From a checkpoint of a small transformer trained on Wikipedia: 8 heads of 64 (4 for keys and values), 44.1M parameters.
Each number is 200 + 30 x the weight over its row's rms, rounded and kept within 0 to 999. Layers, rows and columns count from 0. The size before them is the row's rms in percent of the matrix's.

# gate: layer 9 MLP gate, 1344x512, rms 0.0513, rows 420-437, columns 128-255
# up: layer 9 MLP up, 1344x512, rms 0.051, rows 420-437, columns 128-255
# down: layer 9 MLP down (transposed), 1344x512, rms 0.0286, rows 420-437, columns 128-255
gate420,095,187,198,235,219,237,215,196,174,220,191,227,205,229,159,193,200,153,196,268,213,206,171,243,228,170,217,158,174,175,210,227,208,244,180,241,196,202,220,176,201,226,198,160,237,201,154,180,169,215,214,207,203,198,214,220,238,207,234,227,160,223,235,184,206,249,179,185,181,202,250,263,260,184,246,202,185,205,179,144,235,206,216,253,201,201,204,225,173,272,178,168,173,211,165,171,206,263,181,215,162,235,216,196,217,209,224,189,246,206,184,196,207,230,169,187,230,240,260,160,174,235,230,206,157,215,130,198,215
up420,097,218,245,201,206,185,253,235,237,172,206,238,217,166,213,191,184,179,260,179,183,228,195,232,222,227,230,149,218,212,174,180,172,173,191,149,230,175,186,201,173,171,227,233,153,206,243,214,189,197,125,193,178,148,186,197,250,177,198,168,231,151,241,182,130,137,225,185,194,246,224,206,162,194,219,200,253,190,203,263,219,182,210,153,227,225,208,231,207,216,182,258,211,225,135,185,248,198,218,183,159,170,186,216,219,219,178,230,153,215,214,195,190,237,203,221,153,170,197,213,226,193,165,153,217,161,202,249,241
down420,097,163,238,177,222,218,195,216,201,224,193,197,203,199,230,180,164,236,173,197,216,224,173,232,155,214,227,221,234,190,222,208,198,200,155,167,204,255,205,206,210,219,234,215,213,181,197,261,201,193,203,181,203,184,205,193,215,212,189,173,227,222,208,233,215,213,239,214,187,167,234,189,145,243,191,240,177,192,197,187,169,196,205,250,188,217,181,189,179,185,189,159,179,211,222,224,145,198,162,204,176,257,150,159,191,219,176,212,223,228,176,165,187,202,157,200,202,233,198,173,213,240,208,271,152,179,193,233,210
gate421,086,173,159,181,194,208,210,171,223,198,206,172,199,148,208,195,150,198,207,245,190,157,163,218,177,195,248,208,169,198,202,183,194,161,168,182,206,199,151,178,167,222,223,198,152,247,168,200,234,169,238,246,206,158,241,216,215,216,176,147,210,187,251,179,214,227,228,248,171,152,191,221,196,202,217,226,167,159,172,170,239,222,198,219,213,205,271,200,188,169,191,236,191,240,169,188,201,216,168,159,196,203,164,200,229,137,138,175,152,209,179,186,152,212,159,231,253,190,179,202,188,210,172,246,188,242,193,159,182
up421,097,233,234,256,192,216,190,183,130,216,201,155,228,271,160,189,175,176,200,212,239,208,197,189,258,211,191,190,206,250,229,205,199,188,198,151,217,255,189,164,199,219,199,212,237,184,260,188,208,221,209,190,182,173,203,206,230,231,227,232,248,180,221,180,188,165,202,164,164,216,222,172,161,208,194,179,162,200,236,162,214,158,209,206,227,238,177,214,212,193,170,212,255,138,250,196,198,204,207,232,189,184,144,167,183,245,231,191,203,186,232,207,183,208,183,200,186,177,227,188,162,201,234,199,220,216,175,243,168
down421,088,184,245,191,232,206,193,182,218,170,196,217,189,189,227,230,231,223,176,179,232,175,213,253,196,182,182,167,204,179,207,212,277,217,189,226,182,230,169,242,220,155,186,199,177,212,209,224,191,182,187,150,177,162,159,207,164,168,220,196,194,235,186,251,188,203,213,217,221,204,159,190,171,173,168,208,238,194,181,188,166,240,223,214,242,212,196,222,206,180,167,127,136,199,243,182,195,157,207,176,206,221,211,183,208,201,215,191,187,181,176,167,223,223,212,226,173,172,188,139,203,171,165,200,211,143,159,217,158
gate422,098,183,174,223,246,188,262,158,243,211,228,212,157,169,171,173,193,191,149,214,224,228,180,184,229,249,247,253,250,228,139,188,232,203,237,167,231,167,163,167,238,191,188,239,207,199,227,154,185,169,182,211,206,222,168,191,167,193,220,203,239,186,210,183,214,201,164,202,246,155,185,241,182,203,190,260,180,197,211,238,183,236,226,182,220,207,166,272,202,211,217,188,211,220,229,183,234,235,210,225,184,244,189,157,174,169,251,168,173,225,218,151,250,201,182,239,212,176,221,188,220,243,172,226,255,165,218,262,167
up422,098,220,161,240,200,201,214,176,235,220,226,271,255,189,218,149,213,231,237,195,245,223,164,181,202,207,217,155,174,164,166,192,177,214,208,216,252,229,205,139,205,193,181,203,186,264,222,216,228,221,251,193,164,268,171,242,228,191,191,229,174,240,140,199,218,194,176,157,242,232,195,186,258,241,203,184,223,212,197,135,153,183,219,228,242,186,231,175,199,253,172,223,169,213,248,204,188,228,236,236,152,185,154,185,204,234,177,214,213,187,149,160,184,220,221,214,209,172,168,204,210,229,221,188,195,197,170,212,214
down422,096,190,148,217,204,225,213,185,228,153,153,229,189,157,196,235,220,210,226,197,216,236,227,121,180,253,181,196,209,161,166,200,217,197,222,205,148,140,211,206,215,180,190,225,216,233,202,130,185,227,233,177,231,227,236,187,242,180,211,184,211,163,257,196,249,174,204,240,158,179,193,219,169,214,192,249,157,202,218,179,194,172,234,188,218,244,180,226,156,135,170,209,197,253,237,211,252,206,194,191,214,176,127,210,213,153,172,207,210,119,191,213,208,215,188,175,203,147,184,142,217,222,199,239,236,181,237,249,152
gate423,111,202,211,224,160,193,168,239,238,151,221,116,195,205,194,169,178,179,204,214,269,161,210,192,213,170,189,197,151,195,203,137,182,182,184,205,153,178,186,227,206,207,150,159,193,140,238,229,202,214,184,201,247,238,140,194,160,218,226,217,195,152,187,171,180,203,190,210,192,180,150,182,221,207,171,190,161,139,186,161,225,185,208,195,226,151,202,201,178,218,255,190,214,158,209,184,207,186,213,200,203,197,207,248,238,225,120,224,230,118,215,234,238,226,199,180,169,192,202,177,263,159,189,230,190,208,233,256,167
up423,110,205,241,214,256,231,179,231,214,243,153,186,230,169,159,181,226,212,189,232,248,198,217,181,204,184,265,218,229,213,174,192,168,187,155,157,162,220,176,248,249,200,188,202,187,200,242,241,212,194,155,208,167,203,217,182,259,205,188,218,188,229,247,260,231,161,230,176,256,231,260,199,193,217,201,160,234,168,260,182,175,210,209,184,169,161,238,167,189,181,167,176,183,165,182,226,207,155,141,238,205,205,186,193,127,273,205,217,173,190,196,155,177,235,203,163,234,206,231,214,157,170,173,203,145,242,171,169,199
down423,091,169,200,166,207,126,180,270,213,135,197,158,189,192,228,228,211,205,163,219,234,193,283,192,256,185,194,206,205,184,197,199,238,224,230,180,237,160,222,268,185,227,204,209,224,202,215,188,238,231,165,198,188,208,242,201,223,233,150,212,174,235,145,205,225,186,178,215,243,193,135,182,252,206,196,258,242,215,199,221,220,156,217,193,224,219,201,135,212,209,213,198,194,183,206,159,195,238,189,189,188,192,180,201,192,195,224,222,186,235,218,228,180,203,228,226,201,178,235,224,223,204,159,212,204,190,219,205,203
gate424,108,246,179,174,196,198,204,172,170,199,176,228,156,216,262,180,196,176,179,167,223,165,163,210,194,232,207,186,162,223,217,179,240,168,202,228,202,250,190,205,175,205,207,190,195,176,248,208,191,200,193,190,198,187,187,223,182,177,163,152,203,173,237,155,143,150,156,211,175,230,187,220,240,247,155,178,216,153,199,245,199,252,179,155,174,183,210,149,202,156,210,215,249,199,197,187,232,207,205,201,149,204,247,155,246,228,200,213,182,190,249,199,214,204,203,169,185,248,206,202,210,218,248,147,192,198,236,186,180
up424,105,211,202,145,153,192,161,205,244,212,200,258,166,229,195,190,200,162,264,225,197,179,230,163,214,207,237,238,194,254,225,195,217,160,191,179,170,217,177,160,255,184,194,127,165,220,222,203,239,226,205,208,249,175,230,170,248,164,222,192,180,191,253,226,259,243,237,213,173,202,172,224,182,159,179,177,168,178,218,188,235,178,183,207,196,138,248,222,181,210,146,196,174,207,272,208,171,147,199,226,224,266,187,213,184,184,189,137,144,229,211,216,219,181,166,181,160,178,195,209,220,196,194,224,173,186,189,168,159
down424,097,180,211,159,194,238,173,182,157,180,206,227,198,210,253,222,231,190,220,284,184,184,170,201,216,163,199,213,194,217,195,270,198,250,156,171,196,179,244,183,217,186,167,172,197,183,226,180,213,221,230,182,150,148,222,172,179,191,231,263,185,204,198,210,197,186,218,210,178,216,169,220,258,204,205,187,261,233,240,232,186,212,195,224,200,207,200,188,188,197,195,197,168,166,240,215,214,213,222,187,190,237,173,218,212,257,232,218,238,188,206,199,224,154,194,244,187,241,175,185,216,125,204,199,200,178,192,201,180
gate425,083,221,220,215,174,176,225,188,207,197,224,218,220,245,198,168,173,143,211,193,173,225,234,163,172,174,209,240,161,238,181,206,182,163,190,236,177,209,210,234,192,218,182,163,263,182,231,273,139,181,219,153,200,169,213,180,240,234,180,206,203,208,213,224,209,160,214,177,201,219,209,192,196,188,187,194,130,172,174,194,220,134,209,191,244,188,136,161,196,210,226,202,226,207,131,118,232,202,203,213,206,238,171,233,210,179,206,190,199,204,215,164,226,250,195,147,202,178,161,236,160,208,190,197,198,164,221,203,162
up425,092,222,260,161,175,213,192,239,155,220,208,254,186,135,183,194,186,247,242,231,165,198,162,282,159,183,164,185,210,254,232,249,183,222,237,201,175,147,214,228,188,177,184,169,246,165,206,241,220,213,238,189,179,203,222,176,210,174,206,169,199,259,271,223,146,223,164,208,185,194,191,256,191,232,167,230,216,166,210,148,254,257,182,188,205,223,196,236,219,183,248,190,180,206,249,167,203,179,222,253,257,170,225,187,232,200,214,252,200,151,205,171,213,144,166,170,191,213,180,154,187,198,197,206,281,245,149,225,196
down425,088,135,213,176,172,213,164,226,215,179,203,200,174,217,185,245,177,163,236,252,171,180,154,190,219,195,189,185,240,159,187,166,219,212,248,210,216,186,189,177,259,211,199,192,207,196,225,242,241,193,210,215,239,249,170,203,223,210,208,211,198,167,221,150,196,217,237,142,267,225,195,270,180,216,216,199,244,169,157,230,225,204,166,215,242,239,191,231,183,243,171,256,177,210,215,198,226,240,216,147,161,170,198,192,198,199,207,233,209,205,154,221,169,199,283,183,144,198,220,188,204,209,245,200,178,257,172,158,201
gate426,099,233,253,176,195,215,241,234,252,201,206,278,201,238,186,230,238,151,210,127,188,182,196,211,217,146,197,159,176,193,142,238,187,244,254,206,192,251,233,163,232,218,206,218,136,191,202,254,170,203,201,185,182,239,217,176,237,242,193,214,194,171,225,154,219,222,222,201,179,195,202,246,239,201,230,192,202,139,194,163,167,164,215,259,191,216,224,196,154,220,167,243,207,198,216,194,223,225,265,268,170,212,207,182,208,203,239,194,192,203,218,228,222,195,173,188,210,210,168,257,245,224,140,199,205,188,144,188,235
up426,097,188,206,188,195,166,189,179,188,222,217,211,238,182,154,181,145,208,151,210,141,206,189,181,207,226,238,273,135,195,202,226,161,193,241,248,205,173,194,216,174,187,239,169,230,215,227,186,238,164,243,233,192,169,249,266,209,202,182,222,214,198,207,171,189,221,181,179,139,142,154,204,177,184,218,261,179,182,166,211,209,241,125,164,206,151,181,235,225,158,175,194,178,221,208,136,202,239,205,241,203,207,196,207,194,206,227,213,245,205,162,227,217,255,186,185,243,175,241,187,198,193,209,178,202,159,178,234,186
down426,100,206,266,239,216,226,188,212,224,150,209,227,234,215,168,211,159,213,246,233,221,240,247,215,158,194,212,175,219,221,132,253,223,191,123,227,133,204,253,214,210,203,128,197,180,197,187,164,157,233,170,116,237,214,229,197,207,169,155,169,190,184,184,180,221,228,224,178,184,219,215,212,188,200,212,186,301,214,139,265,199,160,233,178,227,249,235,189,195,177,202,199,299,177,253,194,216,205,234,241,182,190,196,165,216,218,194,204,235,178,158,181,171,192,215,220,222,163,148,197,231,192,126,204,200,178,210,198,262
gate427,100,159,201,181,254,206,208,173,173,249,207,203,195,171,228,276,157,194,153,232,219,221,187,191,136,228,184,191,249,198,193,147,196,234,221,225,254,233,173,230,152,224,170,190,158,216,204,224,180,202,247,175,230,207,204,201,161,180,233,217,176,224,186,239,266,222,147,226,201,204,221,250,232,207,196,228,184,145,184,244,197,221,177,192,231,222,178,172,180,208,197,208,254,200,212,256,154,166,175,226,188,191,221,216,228,132,167,184,179,201,188,163,222,204,198,147,166,206,221,190,245,193,207,151,227,151,173,259,247
up427,104,192,141,163,232,192,244,227,216,219,241,234,192,200,179,249,177,191,208,190,212,251,166,221,150,176,213,245,171,222,254,186,222,159,194,272,175,225,196,208,148,187,211,206,230,181,210,176,235,180,206,159,250,187,171,229,168,209,191,208,203,203,212,227,159,221,204,146,145,192,177,164,192,170,242,225,185,186,199,184,204,214,171,175,161,188,213,195,181,241,195,231,196,171,215,213,193,187,214,191,179,156,214,241,210,175,179,214,231,209,162,211,250,230,184,182,173,181,171,231,142,213,224,164,186,165,250,182,181
down427,085,220,152,217,205,190,198,167,187,198,192,189,245,222,218,130,159,125,210,203,178,202,156,199,252,205,213,183,227,198,223,233,171,178,194,170,165,196,184,193,191,207,247,178,139,148,205,246,215,188,183,164,211,192,226,195,240,209,226,207,191,166,181,156,194,201,239,200,221,181,226,177,246,267,230,196,166,175,199,173,220,183,126,213,220,164,190,190,221,240,157,193,144,207,224,234,200,215,215,197,210,213,223,214,172,227,220,256,199,139,203,234,212,185,218,178,174,233,190,204,216,234,202,213,226,254,205,181,249
gate428,110,237,179,159,212,235,186,192,155,175,202,202,202,161,212,210,200,167,172,202,210,262,171,201,163,253,199,137,174,201,172,203,201,243,214,184,200,212,250,199,222,208,163,168,200,226,246,187,188,186,189,222,250,222,236,188,228,219,158,253,237,212,212,220,211,143,247,209,193,188,210,161,208,173,218,155,182,201,221,160,200,217,199,188,210,192,207,151,207,198,228,222,199,196,232,172,235,186,197,193,195,164,157,229,205,147,182,178,251,237,244,233,175,191,185,172,225,211,157,244,193,194,226,175,146,180,247,248,188
up428,102,224,171,251,218,177,203,177,187,168,234,253,164,212,167,196,173,220,196,214,239,213,219,186,233,178,204,261,210,258,239,195,232,180,235,214,135,181,193,188,209,218,197,190,213,214,198,158,193,216,141,218,166,170,265,230,194,197,184,203,172,217,246,186,167,179,149,233,183,216,211,206,222,214,209,247,174,209,176,233,277,203,182,160,190,172,195,204,278,215,170,224,205,158,205,202,160,218,199,177,155,210,229,207,220,194,170,221,201,188,163,248,222,190,249,169,138,224,203,240,176,208,246,204,171,248,222,173,212
down428,107,262,215,181,257,177,183,226,240,235,130,168,258,243,177,178,173,231,225,192,201,180,270,249,200,222,201,231,174,231,208,212,279,123,189,166,210,123,179,200,200,220,195,210,186,230,243,221,228,136,237,263,222,174,274,211,187,192,266,175,153,238,201,230,175,173,207,184,188,225,194,209,191,171,208,192,162,254,201,216,241,176,204,210,228,227,181,214,183,265,139,202,238,150,248,197,183,199,169,230,233,226,188,173,184,168,196,220,206,123,195,208,192,195,239,195,221,219,218,234,248,161,244,182,192,220,263,204,216
gate429,107,216,205,206,187,181,218,208,150,216,205,252,170,190,220,158,159,179,218,142,222,155,229,180,244,209,185,192,190,225,205,207,213,249,228,247,170,226,216,246,191,228,185,225,168,244,217,214,180,215,195,211,178,236,174,165,226,174,155,257,217,162,196,251,261,211,185,149,273,199,259,199,200,224,166,224,235,201,224,231,182,214,219,202,175,173,202,189,232,217,159,236,233,189,245,177,200,165,251,219,183,187,181,262,191,213,191,172,209,206,263,185,167,152,217,168,198,208,216,191,146,202,171,191,220,173,187,236,195
up429,102,203,162,212,144,159,145,175,214,245,187,199,195,174,237,166,174,162,256,191,211,222,226,186,221,200,237,148,164,168,182,175,187,259,239,232,164,222,161,233,169,200,241,187,220,176,179,145,213,195,175,157,175,185,210,174,128,218,254,154,220,208,236,249,206,194,192,181,166,186,240,242,151,211,178,139,255,226,226,235,136,238,228,185,182,215,233,198,226,240,212,178,216,222,193,209,204,223,178,261,182,209,178,211,174,250,247,224,196,201,165,199,242,203,182,168,161,138,168,240,213,196,160,212,235,208,171,204,168
down429,107,211,170,181,208,173,160,154,180,213,163,163,196,244,169,217,203,265,250,206,221,189,222,199,178,190,223,223,266,203,166,221,215,165,160,243,203,199,231,207,193,176,163,221,264,220,218,192,205,192,240,199,210,242,152,197,218,200,169,286,171,170,199,212,199,216,247,210,234,206,135,241,236,229,234,239,217,208,205,216,211,195,238,241,164,225,209,207,207,256,195,191,202,204,165,197,231,220,150,172,177,218,272,221,201,205,163,223,209,187,192,206,210,164,262,209,225,248,212,212,281,220,234,211,234,272,174,218,226
gate430,094,233,198,206,200,207,249,229,220,217,223,198,214,217,173,239,164,229,179,177,220,225,214,176,248,201,217,229,214,210,162,236,170,207,230,237,150,214,192,203,185,221,179,170,198,236,171,206,216,194,228,217,198,196,202,194,194,216,211,231,172,215,207,265,211,143,235,217,227,208,192,174,213,134,217,251,210,149,158,179,202,168,176,205,163,263,164,231,220,167,213,210,199,161,181,214,181,199,186,221,170,165,203,193,214,194,199,163,178,189,210,235,191,202,267,226,183,159,236,198,225,186,205,175,197,167,183,237,151
up430,101,201,231,212,133,207,152,220,139,209,172,238,179,217,155,203,196,214,160,183,190,178,231,192,158,219,193,242,214,185,200,182,203,210,179,162,186,261,220,148,219,193,225,181,197,235,183,153,215,221,196,206,242,181,211,165,180,206,181,226,219,159,225,188,215,160,185,214,219,235,202,141,171,170,165,210,196,203,226,214,218,190,245,197,157,218,230,245,204,217,188,238,247,139,137,223,185,229,174,162,182,229,204,188,189,176,216,224,197,246,150,215,181,226,216,185,195,139,184,197,188,195,232,175,164,160,216,120,173
down430,101,206,206,204,170,179,218,204,158,259,140,227,176,208,175,230,215,189,147,213,169,204,206,194,205,181,190,210,202,252,119,275,211,206,191,201,241,239,177,211,188,223,218,203,221,148,173,172,214,195,224,255,215,189,176,147,174,250,154,249,243,188,156,256,165,204,200,230,183,145,121,184,155,218,199,202,172,215,232,219,189,207,184,196,160,207,213,185,175,227,206,233,240,165,234,221,194,203,192,198,166,264,179,202,205,206,149,221,237,238,171,157,165,231,187,183,154,245,182,156,202,213,230,239,233,195,216,210,161
gate431,095,197,198,255,226,182,204,170,196,180,210,243,219,240,207,192,162,229,222,244,225,238,221,170,223,210,226,258,192,161,166,235,213,180,187,216,220,203,169,223,237,220,128,186,166,179,189,252,150,206,224,221,246,185,191,260,197,224,138,215,193,211,217,131,203,225,192,244,152,205,143,235,191,194,213,192,221,158,179,199,192,200,235,202,230,195,180,194,217,189,257,195,247,229,214,141,208,197,172,183,152,203,194,231,193,211,175,262,137,192,198,191,199,213,153,196,239,209,193,198,224,226,235,188,229,261,215,172,171
up431,100,218,240,169,196,229,169,189,178,201,245,153,229,167,203,187,225,201,179,219,219,233,128,171,197,192,199,210,243,258,279,237,235,228,152,140,182,153,200,216,135,244,163,188,177,202,213,204,199,187,253,220,192,187,158,182,233,226,194,198,176,171,188,218,205,205,201,217,241,192,220,244,173,227,163,192,166,219,257,176,154,158,166,228,234,179,209,242,229,209,196,167,154,229,186,201,216,187,189,190,190,171,219,241,252,154,172,213,237,199,239,176,248,253,191,189,215,215,235,235,251,200,211,158,195,211,145,233,200
down431,103,159,154,184,175,180,219,153,213,224,164,148,161,218,213,203,192,214,162,137,189,209,268,184,200,195,186,206,226,216,220,164,260,189,222,187,181,177,190,171,184,181,198,201,205,203,152,139,190,193,243,198,154,132,158,160,179,189,183,209,136,201,170,168,206,191,221,212,213,214,176,194,177,211,154,226,197,253,189,191,158,185,181,237,178,203,232,195,212,187,235,192,212,268,237,232,190,216,228,226,187,202,206,183,207,177,227,174,241,197,234,213,206,275,220,208,191,154,221,184,187,182,194,140,188,208,236,202,228
gate432,098,162,239,194,148,188,204,197,227,252,190,221,192,137,186,178,232,223,147,183,188,222,185,217,160,226,235,227,205,177,200,184,153,135,201,241,233,222,191,181,175,187,197,171,243,169,223,219,166,183,230,173,230,185,237,149,184,246,216,221,181,219,228,191,187,191,198,212,186,179,187,265,178,166,236,180,141,234,187,247,203,243,233,191,201,180,163,204,213,174,233,225,192,185,140,203,237,188,159,220,187,217,222,231,160,167,191,180,205,156,167,238,246,187,161,191,181,186,205,191,200,225,170,218,182,226,136,212,195
up432,099,176,200,187,143,252,192,190,207,204,155,203,189,213,174,143,125,149,177,241,211,191,174,234,212,208,226,180,198,184,192,188,201,185,217,163,151,187,169,161,177,195,172,172,167,228,207,226,143,183,163,198,231,244,186,186,160,159,145,220,196,225,169,176,201,201,212,181,218,184,233,188,220,193,162,184,214,197,185,203,209,208,179,183,170,224,222,185,214,248,198,191,158,172,237,176,226,185,204,186,215,197,202,162,179,235,180,201,169,171,176,225,186,202,218,206,186,175,220,217,208,205,177,149,256,173,174,172,201
down432,103,261,214,185,239,212,169,205,169,233,225,236,243,183,219,224,141,209,232,198,197,187,186,146,238,210,236,194,221,160,181,147,225,121,202,201,167,181,163,183,219,194,173,189,145,235,286,225,193,166,208,222,201,246,239,207,146,133,217,155,236,237,165,172,190,207,207,197,176,233,248,201,214,143,200,182,145,187,229,210,190,214,253,183,220,173,225,173,197,203,164,192,194,149,195,172,210,246,195,213,260,221,207,187,182,190,167,221,180,141,214,203,168,259,174,228,222,201,156,180,190,176,137,186,197,197,233,214,192
gate433,108,206,197,174,201,226,222,253,215,166,176,239,133,148,213,254,190,160,212,197,186,232,150,201,244,187,144,212,235,187,174,178,172,174,202,200,223,194,191,222,211,182,165,203,207,163,196,177,161,156,172,215,215,198,186,206,213,198,215,225,212,209,180,200,227,203,188,233,168,242,172,225,185,187,224,231,157,186,138,205,193,157,225,174,195,204,140,232,205,180,187,170,214,183,167,182,236,240,206,183,214,172,225,241,227,208,260,165,164,190,207,196,161,156,221,162,172,191,227,228,185,246,161,165,177,138,161,157,190
up433,105,160,206,182,175,200,190,179,151,187,245,192,257,188,229,240,181,223,176,267,220,151,210,227,176,209,201,201,159,192,239,131,174,194,221,179,232,186,170,240,163,199,212,223,219,191,159,166,164,213,141,185,202,197,252,237,177,163,203,238,216,167,223,149,182,177,188,214,236,220,195,236,186,215,212,200,211,202,207,191,166,178,230,140,216,191,169,208,167,221,224,190,201,229,213,214,270,192,172,212,163,141,207,224,210,186,206,217,165,215,191,224,171,196,215,221,175,160,210,221,195,198,156,199,195,197,208,212,248
down433,105,201,188,200,186,196,200,160,187,182,251,147,214,232,189,175,134,225,171,184,150,181,224,210,135,218,260,196,170,183,225,228,196,240,227,188,201,206,190,201,227,231,185,201,173,220,167,204,200,228,188,185,165,225,237,179,207,181,208,218,174,183,170,216,184,158,149,183,213,161,177,201,158,181,193,159,228,249,182,242,218,224,189,191,190,211,210,147,148,202,192,232,99,228,197,172,236,250,220,247,219,200,216,216,184,240,212,224,162,165,169,128,198,201,204,154,229,153,261,205,184,201,172,230,223,188,242,162,173
gate434,100,202,185,231,204,177,191,218,215,191,194,191,217,232,246,152,231,246,200,182,156,204,222,208,176,176,247,138,172,214,179,213,196,158,182,174,192,155,207,200,186,181,201,252,186,217,197,252,164,206,202,192,229,150,200,251,201,218,250,184,209,242,220,247,139,195,249,199,224,201,164,167,234,168,265,240,209,182,232,203,180,225,220,149,183,150,162,211,203,190,182,200,237,176,233,200,207,213,167,234,224,201,245,241,240,244,204,163,241,234,182,175,247,181,188,188,151,244,228,238,169,203,222,179,220,181,202,246,163
up434,101,135,227,183,194,219,137,172,216,229,219,169,250,178,195,203,203,198,195,214,202,192,234,196,215,180,230,208,200,212,191,240,202,192,176,228,182,202,216,234,196,195,247,198,136,257,171,157,180,205,172,191,192,169,190,209,199,160,192,195,161,164,246,220,235,174,216,195,225,239,190,180,192,234,233,206,153,159,192,173,187,269,174,191,222,217,208,204,202,201,235,157,189,203,209,210,208,218,225,176,188,245,223,230,239,188,137,246,211,204,159,233,262,189,230,214,238,159,234,143,206,180,211,211,176,206,214,244,192
down434,098,210,139,209,147,219,179,180,194,214,177,183,171,196,166,228,222,205,177,175,210,197,222,197,173,228,199,194,232,239,223,165,157,185,242,228,204,214,208,259,232,199,219,221,176,183,171,179,220,214,148,221,217,215,205,162,211,160,168,163,146,188,147,153,166,276,198,178,207,223,170,169,173,189,240,205,171,180,241,268,176,179,170,222,188,218,199,186,203,177,174,225,258,216,233,193,180,204,167,222,182,190,151,183,218,248,150,185,232,188,177,188,184,235,222,239,182,201,245,177,165,163,225,188,141,172,249,176,251
gate435,100,185,207,143,205,215,246,192,172,181,189,203,175,235,240,189,181,251,218,227,139,182,159,224,209,206,180,239,164,266,194,196,220,252,238,244,194,210,207,191,227,211,253,219,240,229,218,216,171,239,218,202,232,182,237,186,193,199,240,229,223,208,228,175,244,216,167,184,218,216,190,193,229,171,225,205,138,194,223,180,232,215,214,209,168,200,198,184,145,173,224,185,138,170,218,225,163,170,150,193,189,248,170,225,198,205,208,142,134,189,163,269,188,246,266,145,172,214,214,146,246,181,171,209,197,226,235,170,242
up435,098,173,125,190,224,239,170,155,235,174,219,191,199,231,161,182,227,214,197,143,200,185,266,233,210,220,193,137,271,169,195,176,203,251,221,232,130,198,236,155,179,178,150,186,217,168,193,175,183,159,196,198,203,136,252,225,164,156,204,233,207,200,175,176,201,152,143,182,224,199,212,154,173,172,236,153,204,224,236,195,204,228,174,225,249,188,227,201,199,184,228,257,196,175,251,208,214,169,201,234,230,232,208,229,272,182,187,227,188,182,164,235,243,199,199,242,192,173,171,170,224,191,201,199,233,182,229,230,214
down435,097,267,218,216,209,175,147,220,237,161,200,201,185,184,243,207,208,204,178,243,254,162,190,211,207,164,240,183,142,193,222,159,237,185,217,215,148,217,228,157,240,209,264,293,151,187,190,227,211,208,209,162,275,201,179,211,209,223,164,222,227,206,215,162,195,226,155,236,203,216,164,215,192,190,245,177,205,211,209,187,224,168,165,254,177,206,162,189,213,207,191,214,163,236,212,193,250,154,196,251,182,154,197,176,188,214,186,186,241,136,166,180,238,224,210,197,176,177,215,221,221,208,170,227,210,202,208,221,160
gate436,103,197,203,220,172,240,209,256,217,214,173,166,160,154,233,241,219,210,161,234,214,187,177,160,165,217,160,211,212,227,181,164,180,190,233,185,195,217,206,131,214,197,225,192,252,118,163,265,161,235,212,181,268,245,154,215,220,175,226,200,189,196,193,169,214,213,204,176,200,224,182,238,211,176,177,178,212,216,249,249,195,189,186,209,203,179,220,160,169,249,217,202,230,152,138,177,214,195,199,217,160,203,167,185,168,206,208,183,196,184,178,167,195,215,214,200,171,204,186,211,167,232,232,210,210,182,245,261,171
up436,128,193,182,178,201,170,130,167,220,173,216,221,231,234,127,142,248,153,229,183,222,196,249,158,264,178,223,172,243,193,221,201,226,172,167,198,193,218,229,235,186,188,167,250,193,258,195,243,194,183,189,211,174,199,230,204,180,220,212,185,212,189,219,214,231,202,227,191,201,205,190,156,166,200,188,180,207,197,187,182,220,211,206,194,142,214,230,169,207,161,187,242,171,225,225,214,219,161,216,177,229,188,169,204,176,188,146,236,218,197,217,235,196,206,185,184,184,213,180,203,202,177,204,162,168,227,167,191,198
down436,070,170,198,222,227,203,187,205,206,203,187,183,249,189,185,190,211,187,216,189,199,199,216,166,224,194,253,212,219,210,182,232,220,201,174,244,204,210,219,262,209,183,175,182,181,234,213,253,150,188,211,225,112,129,189,226,160,195,201,220,218,227,183,209,218,212,169,201,176,194,222,184,193,170,158,183,192,219,205,220,199,192,190,194,211,211,224,254,204,173,148,223,207,221,216,213,191,170,186,184,246,204,207,230,186,228,171,185,222,194,195,176,199,211,178,192,216,199,191,163,181,209,192,167,215,188,160,204,208
gate437,102,234,221,205,162,194,196,156,191,238,192,222,248,163,227,205,179,172,208,241,187,171,171,192,229,202,168,194,193,205,232,216,185,183,236,246,209,207,225,239,228,225,230,228,234,263,193,199,197,247,249,164,203,230,207,142,206,190,234,198,183,249,181,207,243,132,186,181,208,213,238,195,131,208,253,279,141,215,172,278,214,263,187,201,191,196,176,165,232,276,234,174,253,163,253,219,222,183,160,151,217,248,215,198,220,240,206,236,252,141,203,201,225,197,194,200,180,231,213,190,218,183,215,212,219,208,247,189,191
up437,102,234,178,192,223,233,207,163,193,166,170,234,227,185,209,186,204,242,203,210,187,247,228,206,258,228,224,175,218,244,207,185,240,169,193,215,219,168,178,163,167,213,190,210,221,160,180,225,222,193,227,190,240,179,154,165,181,245,193,203,218,198,199,197,230,236,228,179,163,206,146,190,244,215,153,204,231,198,196,174,207,199,165,210,210,190,205,144,190,195,172,244,225,230,174,168,167,224,293,247,201,145,177,170,207,200,246,187,200,187,181,238,165,141,150,213,191,183,155,241,224,158,230,234,184,228,193,238,181
down437,104,199,221,200,198,158,182,248,212,209,195,185,174,191,211,214,231,193,214,288,192,232,172,208,154,204,186,186,233,190,169,222,188,230,178,135,214,246,163,198,179,123,220,213,196,172,149,193,203,173,186,205,157,193,240,203,231,163,192,206,220,220,225,172,198,183,192,189,229,166,203,210,194,219,193,238,138,194,171,255,222,193,168,194,185,198,257,201,174,218,227,238,141,217,241,199,154,179,188,226,191,220,119,175,192,182,213,181,200,231,210,228,202,246,177,172,140,186,246,162,197,130,212,192,169,163,214,178,197